From a checkpoint of a small transformer trained on Wikipedia: untied embeddings, 6657 steps.
Each number is 500 + 40 x the weight over the matrix's rms, rounded and kept within 0 to 999. Layers, rows and columns count from 0. Numbers have three digits each.

# layer 7 MLP gate, 1344x512, rms 0.12, rows 963-1034, columns 192-255
524476503572474481466540492475463548471455525501526592494551435473510508553449460451515524579488511522396480514514499578500473543506518471542475524459532565454511471493495501504484430563472447
490499530499520493553411493606441486470496474559494535386503516492537498565443478478518552501513492508533514426479509475523542527588498514451481443509536503485449500442509558483441547532519509
519470487532491481483491479519501494506568474448499508487383522537493541600544525564452480539474521562512511554507500520531484514466557537509519483449447549535543564454469578545491514487516558
428571516532481433472474505466503501575498449488460514509424487470470562534542527480492524504493566500553456522545521439457497485541508516540527487518534442471474466460546507587583450491462557
488528496577510514518451433489495517495521541405390516426521485459597497524532517455404493491516512492438496452479506429470448562460444487521435472459478515462527507472482543487535498566454493
449549489557444499465501415511466493456510495490526448548518521477524479392588473477513616478466513478506465556492525456522523500454516457589530452466515513541441561540509514482371501445580411
462455499522498506489504494489549496516462535490521520553500497453585441532520495587515519571480471474544464495453431506478581552472467529546516520499510468509553492509532439467458540464504478
530511463493562479485577490523465480452532504502457465541478518537500493464501524546526512493474474434507509525494594469542542462466467455481469448515512562477485385467506523457498486437469480
388534583497490482552452554536498472503520490467463486522574552476470511463458472487539532463530582499520462541444566486470509418494502487444481488498495486503471539503491486528565482463497521
462486490502504471539427507499480566537541471450473528485520540580493474451425546447454552541531474574571492520535414498464509548486491435515483472527523498485424575520549420426457522489438534
578488451525589481563579539531534533530553449484441530507533501556551501511571507522547492512512413421530538502416484477528493487425516533492463503513517493535422529574474592521496513462461486
416475534515504514454537538590556461447543470567459507494537509557445508546458485581466435516544486542558544518593443478536474511519565508517504526553520455524477462514479496524504532462552503
433459425508475435480576495553471567524482579575514522475536458500482482428581500473507526465546455526463531551507488515472497525451515461475531485538531533503605460476443425535490469515514555
497503544491505514505461420464449418600477454462524519487510517602464590481443533574508545516453413512440489477511458466490484530404422508510563460412485546550511515500482516517400442427508444
526499529545489450493557470490530543534446539514520489488488485497537465475426473512402495530517507576585485519460493488581515560495485468562501434570579484506455500513520494566495485508523481
479533509545536482484491567523499436533533424545507471452502544534518516468528528629555530534513484459539500520498442418492532514465510542466482567500459548526507533472533440494427448556522539
512461462391557512531480486515463494515512518499468465546478595507520470504466456460474469471502447465483490470501452524481524514583476447481515472466497510490503485443495525456549578513507467
498510583507564528492461527547468439484448442481482504479409504441522476427441552531486490548549461565540526554410432536355527391569587546505465551436534436514516618552498508552528519493578549
429486535514509428537510533456421526507451455504491553532461482548446472504492490505390549501480479516559528550448504443469572493542494538466534503452481492443541570475465580517465505530504522
507506476552536488555492451493438427578528552523491492479493522426486506474477533560493507482469437548496400483466510453533582495478495487469485460514525552528501496495459527584489445490530534
489468495520544524499526518502522524506505493458500534457448567519491486524498420541527517506508461469461454483545510503500529542551476502526540528518527452425516491568527530472549517477517507
544466518503524519448523522470459517472481496469472535524462449448437514539488580526519619526492509476488507489494427536463512500546477500472545464490522500563517507503507521545469442520473515
450525483507520496522463556524527482458537531504498472441475516486480500413527444543479517509509371498443566541566543517480561505506480502388530513519553450496488577489568421491456485521470482
530520488489543523563446493473462464488484471501508460437461560474525528508469542403516547561464553458453391515472490518496587494519473508417545468521527516559568505531496452424469537560482528
516484505485514517501501516466455468465527447468523491439487499542529478486516495501521549532487464544514416583545535497473494510533517545502379513538502529564464522514508485613563458527532467
556453529585554505467461532385441524562416459476499475426516469496509487550472546485461495440505481543491514466505552492559477535529559513488504481484426542460546508474461463477465537440460472
538499573503549502480464574497482481456579520508575560535490532446502537508411516436496590534449499505488452464557396451463502505528522490503488463501534513530489462515542459588505554551536487
465555589508548482488470542486459515559439475496499480510492510509513529449477504495492480472526468511490472511480421502473487537580509509534373541528454479478520531588543485503464509544492498
518401518515504489464542475436469508525560556451527533515460488567528521452526458545535486552523508493474569497530468535458404482509460492514477469480522477521502485434441476472560569458504480
527482460522565467461447518515489418483440497468476451479506488458527532466433520518460460487545505546573545489469510468432433493558464428565510501449495487488531484499494451510491520437479428
420469504556508507387449412496413457522522547471444554510518534556587529406556522499590525493480494399587559462522461448445507473419488480543524565516475562499456514479524536500511523515483506
455543454455510488504458517469510501528543521543571490539519491593520526477442449431462526535497437521474494484463509505436578580541525537447525507420600540524556477537479488513498516512483492
472530548452507457415474509512453455489517494504471532517502539544430512444410464514504505552505467414506583461523505590603541474492512495512489478496526479507453415527459462429521494523469509
536497540548453462488482489515392542508427511435481530521536568513431562577521534597450463465418461510590566504489462467508506482474506517495544474482565531486467431517476500466478457467529528
544446572452503509496497427505515483500445468553492531453479518479480580509492469504536537476515513392501533468543541481503501494581539462488446488458532494419500523476540488555482492469613491
422498485487499437517590548490499547524472560523523488516501470450515463497482475542484507530398527530472394506485511538552535528541454551487506459453434484474486527532518529510477526532537471
557541458564469538495516533513439468495502517490544539466525454502505489475528503518498470516495428544397487497496525483457488396521476549518511467545447497471481549613481484501473499609508511
561488449598542488531518464488472510484568463537529512505511559540462516521499476518485462466576504493480470534485507541498506511554506509505542461506510501512508483519550458507543440548530518
544514516510503518506464538437385427501411432504500504462502510487418540530411450553502548564471438454509569521578471506520496422508441471507534538430522551540483533482510492519504466556516520
515525520503479483452452460475462498526466473516522494469458509533444546529476521429551527450515565529453468551551567475502524443474520488510541442558498489553497452510520489533450597456492498
460520462467508503460489515596518477504501467475445511551459442495473474458551508429506552594491495544446520489586535561423521507492518496477484460525448568429440545581496509540521559528554527
492475535514416547462512543531541483537528499510466503578464546562515451482535483485485500541568514513519443424561577505493452505539551496464554439489544525489489497600482484504567487570473413
550478532443517507540463507512474491519493535519452551469485512458451502514396498495472477565480506518494531419501517562406492499575438524487555529470421567553507564568512588549524506526543490
550438452432490474492529579544546517468567436489524486550538521535543508553434540563469517498471487495491470480526493480577513454468494460557539452481567600584544454532554499502466449484560466
507572499456449457532503496569482513514486521465550470435448525485513553494483560467538468448481495518477494510530447566485431589533530526527538475585526531523461474508458500496572459511461502
503499589515556447460501548520515527480524462449497512476526496532524466518556425552485455490546496474475508506465517492485486505499553516501504556531483536528471482510457490488494453482527567
481532445527465480501516517513495487492493490459539463486467500580528530569502486511520518543546580506528455489522497392498391521603549547548481453459575503519483493488454537445533535529501433
538470508479553484489522531511557516478491524536491452512562485470497526435465514531490524531449494426509566529475525526453476493503539529482465441437479570460484469546501498539490495506536495
519524495497498516536534480496517525466472486470451522555528501543510485500534476530535467489462456516480510538469496584464560560565494526460524471478477490441478491500487414469468532478459497
434530471504585556547548526513413478532487528529498548449502587448546522471520464471482394502509540458515438556516536524546423519442586567512519544610512516535462533496414451495453515465520444
449514463498569526452493498503509498488495470421507573452461481488475499554448451423486457454586491528461470560564526479515552505523485478496524505470552518519551553552443544571504480448408549
554452494507487532450491545441545424472498528449522497472517561574471561491529481505504484523504508451476528502484545507512491564510486449480477438450470425484485530495477466554528490532457470
483434480478457563544491497500494507515527535520493460552425477504551612491550572538476450479465454454462576525514596491473466519474475577462503489473584490559544486517463473512474488501549459
502566536554460528509529515521476520573522461487470528536445575515513433537522466505444487474506475513509538551498485439482521507498554480508501547523542556520424463496526508515509431550478472
491434515534507459560475482563419439470565541424487543437490548511480568513544474533530523471470493607557440534520524479492510526512520513463469503580446481463629490533461440540521495539480489
439493518432585591544510547431453585585533524505547531488517444477481547532537508468467469524559536527498528423524507495554468471508510518523543502554499558475556493539455567598496506501513461
471486492453476481487519463390464576496526439461474482545525512501513475439520513499576490521470529538564470474484415462478458451491490504455488486518578477570531533557437609574477436492530394
518433461469506506451471472456477465473476532514529493505522514476517557515550534440475469477538540517477548476426473541511422453426499503539534543488583558490496538554489479496480473577487464
584513524498468505529433511503410486467606508481531477506499457518465482498449505516470447503489484535481452456469520533516488478501494526474578579478535527556508507472450468507512497440497470
461588554501426538471509512513452447454479531503456479411522517511475509459450508505479463505494539479487520520542540521495464483552533501539577477421496554509495536522489474551420476389505459
502446473473420541476567537512439524517550395517426546439498511506472515518523473520525477480511493458529472490465436551500476482489442516525504524540453524555483552438502533495505458478451512
511517545461499532476519499449521496480507510482541499485521520509484573501527549508481480481523485487495566468598536513431504473524507462529466446466477526461498496539414533506547513490503513
425439379524485466461476523482433520510512583517576540567435503441480564452506573493486483422528502490455583464550509534490477443525503473434496537505475476463441531565459457548519485518510525
526444455505435521444499536473449513469484479408526410503505454434497537588464549527531500489520464491476533506533483516487498530504523512510491526518458519509544474553526481484495510455567462
580489522504500489455506584506515529503561463565483514505591506525416495495465504479501530490566489497479529553528529522479505489472487505451525428524494537441494475547506518548555542540487495
496460515533509490485574475480473576547548488533585457514567539422506544514528493461465514526480371564514458493513554463506447501508513473513515463492494516533438399515490549497497519441508556
515460430469523517499459559438444438522452513492429446452439525535549482467496536463550506480485518515571471483474441520574514548540491541511533549517571501496465401496499434486519531549492474
506538504530549527629483500521517552546487587523560537498514417448562501530458485515479532522506498521483431475565439416555464485473482436527541452476481535480613527491462514472521572574554478
444522450543524515529507533575475414483518449591448453522552535524487520480516543526373464552506504530448488536516465561453493448428591571477410554542564521511485470458490448511542563505580558
460439507486510485473515489485512497540511422404500489527478561571475559445518513458477431444434523495486503540499497497440507546509456494501520500487441519495480461562509503507517461551455452
515424505481496486429501447463482529399573475477483606516494447476542517463419531524520521480511457542465531510406437509474467504465562549485456549523473473562575504520484478446462511500495460
581491446529490453482472538491485471507494483464498520501504526480477507495502523535551530530580468473485493519524576487516537478402547414449509517446575523518527542442543570585426451513549505
# layer 7 MLP up, 1344x512, rms 0.13, rows 963-1033, columns 192-255
485459467464539560438518451559447536600537470522524497513507495452466505504493494436494487510448501476415561507586569571499516503525457481398539417544431566533515532528471504504500484553462428
429485576532560523555469563505503470440553527517494513465520559501517606496550474527528550512496543594480553467512496509466472539642458478494454512512431521463453481487474468485467505488536491
549520429579461483469479549485426489513542571502479485408435538475496432440486548516499542458455556556484507479497491554470438517518541468481472531410436581521489488408539494471512476483560494
531486538415465488525455485552506512529485545595523480523469527430545509576480472459580501490480489470544527460492449428451453563525485515476432447464478490512486491505418519436507538555500477
509470504486443517496496528464525502545454454658539514549438503519476430472456493558516466483450521470513496527476419527491536494476498440466587481489548509469509445494582440523447447510502464
554502540518435493526539491458505433505540471565546519491517551541543566494499454553467498479507459442570554528454451469451589569489519424416563504469458496493502560509520513584553535412552544
574498465531485497551472578487513526526489453593487515447528482532518446505455512523477460467613504531550522520497533519497542464460483485417549585367461499499503467545464561499495473469513505
475426493492567515505525476531590530488488445466580538471499541481558524494441470527479535531501514542476500440533445475512440506563481474506568502521557502504502491544450536561508545470610561
540468522498510490531443520551515582460469521495468517536558478475433511442530499465490486432585453456399491500496522519505477501499470415451485537482509509450488503498499417497473544474559514
503489452456512495463580474452488457547533517503556587448524545483454535504472508606455533489524433457489566559500487520504562441539477566494551621415498476450495558519534487567543499506488473
449510550474540412534489545492451520601526492543504454493449499481535474523519495523501427522542495486519562496467452479442520436540566548495517470574524486500509420497504466463475541440486494
538485495495549514539556546444507542557501422488504520507509518497572480451498519513503508402583516479571533516527547500524551465461485482499486462465482554488483560466428516517532509472490473
439512489532533447466466480553466468483582534486560535561530432523474508425500445549479513497574474536510534523534481519539488432464527597511490544599485437465559603458448539510587553468508546
467471537481463496510470503530469554455531531505407573438449495506498458552518527506515422441560464475514563477544509512526476445531512574501514545524483464486540493515526463489534477554418482
474511489421549588508460556480530492579528477509481451492469485493546557514517505532500505569550573526487540503477500503505496498456492567519511511472401477482455452467521481429498549603506525
505466560570497463479497456464434398547504542480479574422561478527519487488527523533590555484543520419449467534463457465463491476455501477460532481499493508525547490492513562481506511466518427
504495473502546601531561442509542505501528567432529489531474464508508487496486480508516500583499515447474499521580532494488459504467534493572522510570426518474452472438456514511476444533508550
536529531493574514554470440495445515501516494551532527487514561495536528505587521451428521486508508479521481531472521492551523475462509546518472413572536533421460501611454460374554485502504556
471489523551562514458455517476524608474419416477530539531470521491528482573452467449498486504517468407556466456603504497455446461499551486482484490484485498523558468521460576537457487583425493
521534494452478588517442459489538494498505433509513478541501502565512565470489481573518483564486521459529564454526508419502505479476520539458527523440517534537496525497495537476497514511445461
527517487533535454468472528511447550471561491500511501543488467525517528504452470519504568459493509452511483447515485504480529482496458455502462537500530440509518527478492488426469437543539508
512523470465540519524561534487450424495440468481457509461499519451506450563515488520503484473503468562619512509462517518473495541451572469509456455479470500517517515576567524485483486486486423
501518485505509465559498511517475434549550492516500476519503494500548526481441496504486576509457482497509574592621551418470494477471526462438489443511416425471502596571518550548408533564455545
529446528449517519506521456483531402561536497431448479480452473525579554526566523482490437494494441464501491428521530586542459502477515468481499460501478511484534509493556492483482527447453475
480583419547548482542513511480497569469529451582431490494493509451506474488494525485479472482521480510489481510446471429480560529518460475507475558505585461434499554596513426501485484472546513
491481467465457527486469529523519439494479457463533449518482540494506549521545437488488456504534512476522524494460424484437518476471498493496398543499428495548499551492509547457506512534427483
475470574520469462560486472476546484525550538484514540477409510480582526504564540495433456547559456412496522499535502530413580501480522575504520434477511467487495441490539486550494522498540461
464468527487536454522547449473552496560502558445503498481502519425496449568486552549455494492492469473512498501488552521478498502523502458502508511502486455491542483504475437533492531482530470
512479436520485422458475499450455515536492518490471530497522501432445526477529518443551493520552426513595574556506467518516512522543380453422522627531461516538461521509474482446465420532541560
527525482425466482492531510601561591472529446463453543516548535537514488470498470496476496540474523465521512529437460439563484493499567543540501484505425539431449478468435547513428515508502473
489500501501405509521454538534512488503465463453496541470494539543525524549495517473485528441459497475459513492527528462464502543574524523495541476506446497564501517475479566516441528481517505
550550507473467476530557532485445475527564503499501538522511439442541552475476534447519550367474519512499412532549459528460536599496521563455551501548542541552543430507490529568515537522482494
455503556497523475656477538484564440515544548545462481483489454543521564500554421510475492582561423531433497466507549566457534526547499521513493555532484484502541587444550466492517482447475569
438464480468508501473513448453500425498537511493481510543527435433491509498511506570554505541549495497428487541494504548468417542448467532501552503464428443469498482469487499512556477469433419
481471450535488525534515500503467510558472518462506578393503482456489504440470508497433553516453503515514465509514534463471409445512570417471427573546494488493527531473566513522476440517457495
445579526554452488518462520427446502476510516442513498486533427571462509498456502528530491515558511466455535522429482472552492433520481498521523488458562482467522516498468540414520425503482459
510523457545451521457521559499436520489586437494504515463495569561501474537529523540558516547497485482516530427516471470380579530584441476479539529482577531541554522443466493528499496523465571
460454512536541537505461492515572524510447520396513643504544512449495425463484511524525515474504474428479492531559585475480503567524504513530488522512478521521522511503453484468518511516466513
499554527520481462461516472449595487523508467464525564527530568544488555538525499526446530487502491433498505467520525490568456468547459468502501482499449502440402538446451456535506525511458433
534513533467539511528529499405499532479498591534496489532468451535475514452557574456499502532481531483472501566526533443554542471546478526541509524528473410467528551545434487534499532540427452
491544545576540519471495516479420411488596528485446511517485493495461559469475533461520474489506518455560504508468483532433499480517489468562465468556475459477528528498522448502508554471516486
523591465479494528557434497537486489548420495475465456500508538429526480497465463516479463462488460501506412532471512519448552505478435474545421448469456511509520492511444534540438529517521503
508549543513486445457529530435489457456565516532466488498542486540459439529607488570478471486510461521555473490531440497525473545489493475383481487417495526513519475478411563568507469439483560
566537464552437364476475570519452578540545507517516485521518495486487537560515517524439468512525497413489480453540450477526501473510513486454546573557525539535496550537556491543459422506546492
539535459497464510522536492522478484484511596508484423543390503522553518544560513478496437510497549427545517531519502501496540486530557552507456535564537559496469535567530513520441439534435505
559535541459487452579498538472429430472543486487510497524503512523517590535485486525520482532516521537480485480511489504564457532573426535516476426506552535516483570519489525462495487569515566
502520513496485534479494521488517429546507585499509500431551481511525451536463412495502525471577424478474564491535490526467543529526526396522535579499498470531534524457534559479526499516429499
465502473455427556447526521534508477474497451448501503535527506491494485475480478515530429456460537546569429513497508425425482488523540554484465496527461462453477513450500504452562488515550463
483481520531482558461520463475552509546534511557437522504513535551563502538450503453488515542569487493509532528540436516527488419572578486485435564497545461401519502471525517583535535533440549
480497511519426566426472507437508466518501473468464485479495389476528455504464451438527565528432554517496483546543508489458540476573540445496489501508515496486497482494467513494537549490588447
594552483570499448494456422424412492497510473526505431512475499499453545589541510457499507504446504463505506430482481504509461502520537493505537486548572458577480487488534453507503518583492500
476445524578449498452525504431422506533517472464519531518501505528574464464514453568485564560460449490465551484542506461442486536498532548522502456502539455521522474479491478531534484501509501
519540531473569485500557517462565524544558423497440535466436406418522466509544469555515482478470491517560504523482459534506549466508483468489527476457487513434521493473493471478591505525446490
593535564421515551495464493414556429477466518561522502454508519516489475468548489556523434515559494478570490484519470519477521444472474521498513420501499549486498487448492516516490507516468540
551525519496517488513451500459451477464531413586545582461543454544577476547462480478558530495523501542507472427466481511510465537547428490533466573519525502545547533474483499465521478527587509
525469506488536603555560505524451472442544467478465562510479497576472508578519569491474524530528524474495463436528463536467483510513472501506495482562473444476534544472439484500490572548453507
412469441526452540470488487439552472422502428501468463508437479547536453521548629467484510572529515528512500488482462431464483416556468484508455452531494531556507477481482528514478474551568434
507473486480525493451466535550461519516517490560554582456505536486440463533562558447491519446461543579460510527465511498525468508470544467570527510468539557537527494396461492522526431516513413
516547565547522512443494448535498514536595502471437518417539451547582448479436500533517538497452571500537540530497513419510483501384551501476544491560526516524516557425488518515491486523462464
492497493444448459444485555422435434452543517467469491514493495499441557464488505489490472552513489502496520519494597496522566529454567506472506477481433458485503516532518488518581509458481583
419530485474472495418484511511535552512442458522445516494510497424524454530509541495538423423448479526529467566503443546432405546469540535502498459470531516538509531484521476454472576484532447
453601506451461519501515495539443511541505460497550502541515495521476490500485530505499459508550492537526526501493471524512461515480553526488500520429574498474510448516538528499465475441393457
504509508471498474564483467474404520432461445440510499477521498559529494450487529501512540596569499511516489535533449544528481445463513540520548533494537470518497437511491504484487540442526507
541591577522528551483526474514395535512536514540492496457455458530504504535520467527507460444459597539532419466458508422524464474510460470531422603490495453458516467478537527551498546495499422
502493481565501482506476467555509519538549545509525518439556534506466486531450522445456536462486462483502440445473557508504497432493435550485444549496448520544537452487457441474468505449450462
567485483561569489496526505506471540529559479500489452499554435533503490436528458476496513494449570549511508524555490524483486436569564530485494510494477505453505463515466482486497485525588474
477513490559556430483491478562545488490489463492467500473562447454475407524546427433489467527510522458521518504436566514481486469515429476471510442558490510552522514402478603481456543525449569
509472532488521529526534469477562532581450494562453496461500517505532553496514484506466514522448416501453513500496451486472492468445570483525521483425504478470536562542410472582507510473531445
470529389499497452454529576540529458493518557458466467461450467486555467545523551488475485512402589568521454546530514484528521548416567473511504511477450526510479437454552520486473444546482461
528553531456438567577517502489501501509461544544445592433534465460537459546485522454517476518528462567469560490539525502514516542534565488547574500485545449508526568430466538516508481488518488
542545470456490446489586472548545467502532472454605540479546596456461455510516473482495526450506486505497503547465420502480529433514524394449457532549509506459525428499539619468520497465496527
# layer 7 MLP down (transposed), 1344x512, rms 0.0532, rows 963-1033, columns 192-255
541498510426443501525480538529437504507536533527429521472432479471529484488502434511483564472507499437453476556490444524386505511524488470532449521501435555438486470539466452506472496494462538
421505506513493503523434500484357495445511530472393545530471510535462532497458473510464493512539423484557544523478425496504427470563495463512528441480477505457499546554581434495479496473485510
401520519461543549470503476502512472490458497537472515441455458463488518478430481483470471521532524536484536426469478459454513486475540464501462516547523498491512430471524505541452556502493459
538544528490411540455455479582505555490447478495539483458537510364431496546529517535494473525549546522475478369518481467491515466541447497590531534496512478548504584491488461431522476495490496
485538546504496474520523473469440518564498503479575523439417498457509481494510475440446531459523467485569479535428531508453475548450465489512514466502611565558422557487506505421485571495485480
496468518580496519483523455538392456470497499526477475503590514480503491544580452530558481498518527451488502498463518510478487451474487471493511492499518520499511511428579467427461398523490499
467516523460513413558498433508608475602521483427557499506488459495546513468546516469500504527479496503488444485502486458491451500452472522463500434479544470473498537488437468560502488528523461
541487475424483517536461499487504541561492491444517512527537552495549490491461500547485465544526449503472542510607474549559438559548524480503489503556434465490539463512535537508579510464507489
505541515521484592453504491502630515553422466538479594466475464461532498463538524482464515521440505419538489556530534499457554575536506523429535494475509388531519472468501470473478507526530455
554498536435519519540528465514446501434557522485497517513573519503472434468489490542491462438552489435468497510519604564439537496468488528504486538536535489503472513518479470453392501563482457
504447561520491485483503567399443481498454477476423513449569489484563520502525489491620511505453491553525517521483481444524544509472441487471540493572460528513506529492469541474507492442492524
492451538540552561518507494534483460512466492494529531472441490478562389547438434506554592502546493492464548511450502552494479585477478548493454462547514566511451458508485512512520468490493505
500447429540531544518430499502503463500576479444469511468522449524481508451596496500558569448528533512481590575436515496481525524505444550452504446474530494453457504400461477497527506479493426
439493495497586470506484567472455476473502477546534441467459584489478525520547465517466543587466509523537469545519529480488473505522512535558470532482520476488473513442468553537498450457542501
469529508498521514548464572459469468580472584451506556473513509543454483454505493526495524519499491540596492482497514478525522481445532510498529536547429540499523555566540476560449505446593573
401488478522492518516482482516384488569588470484484513432477509463484496467521437557564521554539523471573497517513446514493498415467511449523551473482490526489499453524511503489559484524449451
482521534628533529468485529415580494502461568543467445546475483468477536470470458464498490512567415498470450529558529542480522440479506515468476524563473517494522482485458464540538553554450533
478543492513463495477525492534416504479557466520475536456505577501494590551602484527489450458495499457484435568499500540476496523467549485509536468547518545454508503540469439452503513519522484
536439525500526502532514529427364470487487456437517516418456550468559456524515474557528465452494563519429625442566504490537431447482510454546479452444549533574544545460533521481465568574497571
541530366566448532495463550487503531480507505490524502520475557427477499479529531544459427523500482486538496497494521458524520482405472584448486488496516426465480483489496533519468531592416486
436503490474504526486495471488472408469444501466468485506541526458418455423521510517542484464516423524559584556498481484517455468428532534494491514494494535518547507531507526534483522513479501
495497466587501421459493501566466522510518482494506466481548592507520505526505541524474482471528510513468510500496428510517521460528511499504537476488526515496592533494505505519488539509565539
559456503461488479542513499529509438473569493508604486518528544475532607464448531526528546591528435415496427499528528489566506515526450504529499488503447461511526530592526440455486473448478455
457421499510496518506531539452604495519518505490453494477476555496448451500502497426526545516542497494476514455473572547494491562487548444495533495444542485533556505533522501503510484449546514
561500456457513471551474485398617525535501484497578560469506491494553436492473499505536481514508457522480453503512527483555543490474483582454486477501509475546472478452542510552513515487555520
468513615528543471493523514496548524516490525526556537498490558519527525467585543508485430487470464468445494522596497494450543491522522492463469532536544549438509537552514438482483501521431517
502503484490471498535490489432484517429490505486487450513481487495498505491477611484466467501566445443578576545479552455543538463536531537544408524422516452466552453485483472417478523549475536
496528517479498478490541456478377453461483520519503517501496511512568496525508542514462480461546451443512567502454465490435498470477461460512493489451491583486475416512524544511516514449430528
472516505460424485423451487439475459427489490480476474516519406452438494511497483487527504493524483512420529541521498490572572533483540547451425537490536510503508520476532450507506499468535471
548495489580505592513540494509425556453436416427470546505505431458501450562534474566451548519482406527452460496495503588479588469492498482453507527459476516448489537488544487551492494495472450
444517501490553515483510486455606487523503527499483549529468527486504528449547528502548518463486467486516501495483552552519500462562520478513540586607480512547441464484466535558444428454499477
516550488517548482481426482517427513494425497473514420494527503416471531469559520514476535489467458552516507514411529534516544525521565477493513547523483505450489398487504519461412531461449547
515527566460510526514496488459550450463462495498471477495532527524536472471473484485508502498451460475426515397525461416584536485542466514487524589602586560535491511455437505522547452588529503
526537494459522524540540555434654517575541472479504452528519529490498523563511504487487478516555506492457434561540450499446513503489535449468506542482509418512532487555444446475540459572502504
446512481521446479504492517463475530522537436462516480513523588560454415502524489509486530537469524588458505538464522486531491503429447553572460472546459558457499500471472487537443501466531490
507465496412449451442564453461514513524524517529548582476409559480541466535519562514557456471488534531502472547522521527519501501466501529487500509563474422516509467492464474519571506548586533
519471483460560480480512510478465447451525478455501501511508503571518471494534457401488502565529466516453503503462425485505519468448457504481494498479565506588547520498426461495474491466550474
515511542538522502516486478513576528545497566464442462526504487506495408573449479449499508517517479474500555452532412569500538471462441531488479513530555508503505524506523522538500501490538513
437476470511494510480463515540610491467493454565491497614498509510453559498532525577503480501581547428482482512494491450467476568509482459534467536523497565517481473486554495447511515524581491
514563530516480496510540497483598478541472485502481499503505474523551496447503552524499514534504490527454486528509464493511473531505532421466603489497489505536471429556445511456465465526551467
453519458481506452564557470558475432529535496539490510540505461555515544420435472457562484505524415461482392477527512498508397492446514499496499459468564479508532541493541471452510571546492474
486468529481494422550546435532480461507568522491498443470492536536503559481493506453611517475527479482484447450513517508456449497506452453494560460420505447554490464501427508455552531529445506
443485552514546531516483557523516552507522491556426459503444505467485511487455446497537466497516541459533439472544415535496463537505537450482472480575459464424427443581463469519510523546488502
467554512501449459480475514509495474509461454463492526533521527528491511481515473482470552514526479512451551526479433572422582530454410492465563492444497489467531460561496553469475447549540476
565457446466515540433489495486464547474500514436497461524458472536523471454576488487545448452496511517517557513472465494413494403547511521465501473567563491496542543488453522542481467475454514
484496476442527495443448488461620537575559481516559495544443520459531507507523526497521521467505467557512474538550474507575533415563490501491500479437465499514516564544458508472525564575526554
526476474494538546523543539500563486534583507609493471525531517442470441481458475476509494561531435533516494409530553499505508488547542439529450456519450502481464497459501541455555506516503494
576509473529498521532465517497460491443476468521538516488560435508513513508457474448536515495545547462497489565506515430501530531479446502497483463498523523561501490490433514455512543474512477
543452534497511494452568508454490554535504515548459507475486508441483566526539555550520536482518435553495462449454502461493523481484543485553465480464479488513437458532496558515447508509492468
544496507595488467477559491585631542480568521418436500473542474506548476537465491475413497554485432395575495550478405537519514494534420519543493520486510511497512485518488470537473519524533491
504481511466477438518513509458374530520533449497555415464472464564488545489529502479475485485482476496536565459519564460470552462441506513522439520444514495490434528548494520461474482524518484
444484474546471509475501481506577482547485512525480487504582539466528475531449543570543496444514426563527551505544513501464515490498487519467488567564565496469494514478546491490456570462478492
530520484529514503496536460518440504489517501502415528517468524433461446470523489515467464471451483482527552473488410507539548486489496547453450477534481544524515478513530522449463461527597519
490578467504502473476417410499698531520508506465472471566497531561506445435543449452501528563503486451513492478522600480535500504558551426473494460541517495452542470483506456437478480457468540
518544460511508549510498514492456509534478544531493466487477463501473508450487512515592477538499526525486456394527493470488523470525490516483473542484548484523484510507527593567470469523525460
531484524535440562485548499551502527402545468484511447574494451469487478479473478516500507446389454555490491505498458478484517586500457405510468486434511514471421454499546477520435458574514427
475463524436457546474506452548466466466437556527457561486493515473482547521372506461480533525426553503463463502518547585534470509457458499515518546486461571505515516467500397419441536499522558
504434484474558418505499500534524484471467561488497469471540533592504472519478507416505482456446508523569482527483414499445405492486534548521483468551494532476582527471514470462463433539555475
481511489547505542562494481490448528486499463470480541528493506487554499496511414510408468459518475467440494548547487449479469486462465488530521503529541442437476473485444537491527540520510454
513481500553371571445542439459519488515547508502466555471516514530537478527503520489451453501464523539447587516472440540449546479474495535531441539496485494413468534489496520512482470489495570
504506506511528469452565502487452550491535545485471551540488499474503445519466453544493496570512534578531476540435527469564499412609471381467469500578591476566525535534588504537483507468460498
525532515435490570521483427558500528528545505531551458500535484461482458487548478467506577510503530494548520460547490570455524485574525535528544507443477493491515515529501523572451481535493436
505542539482532479524475435474108462472557519461495454497481492441509539503512525537475480519461494452517445459538496426505490516418521517511506526482508583520518520556541496430524469540544460
575470445522513454454502498467427442558434464533503499450487466443547518485540458529523594447542469462552526551491495566537499468463576518495542467472480445532473477410530436489554495454496508
549481539574459524510554481524566477487504474491469453516494481550490477512465524521476572529494550507481453497456491451558539458549515482574546498492484451526516513497561556558503557444465490
407563457565576516493548483534504532570427532429529421488531608502486478537540401506461499533550534479486538567527487534481482459575546470464565484495514613572445458553475537509511500540531507
517475474447545494504476544494572489467588492479530494526549472473530431536506526527499529514531583508458420492509502566526471468497503491424472509434509553513499466516550444477549462519521421
547527472552561430513446496464660496428521503493544516439487511514497532530493528487532469527480547523527510454528542486546419514522511499535544485477470526523450476429526445458489501488496529
557471433507481529496601443473558521477506480493536533519541450486520508448560529441495552477560462543532514491554574441509488431473519442514533513476449537508501524550484584580518488588483501
518485452508493454460497487452436443447499555437484510520461498436519393528458456487514554466512466454524485498524521558570543517551519478424505438369523555468518569466488494464530464507493495
500459563506491519517483551467615531540477438525477464469490497515526505480484504529460470499511605473490550538533542577528521471477519491565487429459502528525461453467520494489476544508467524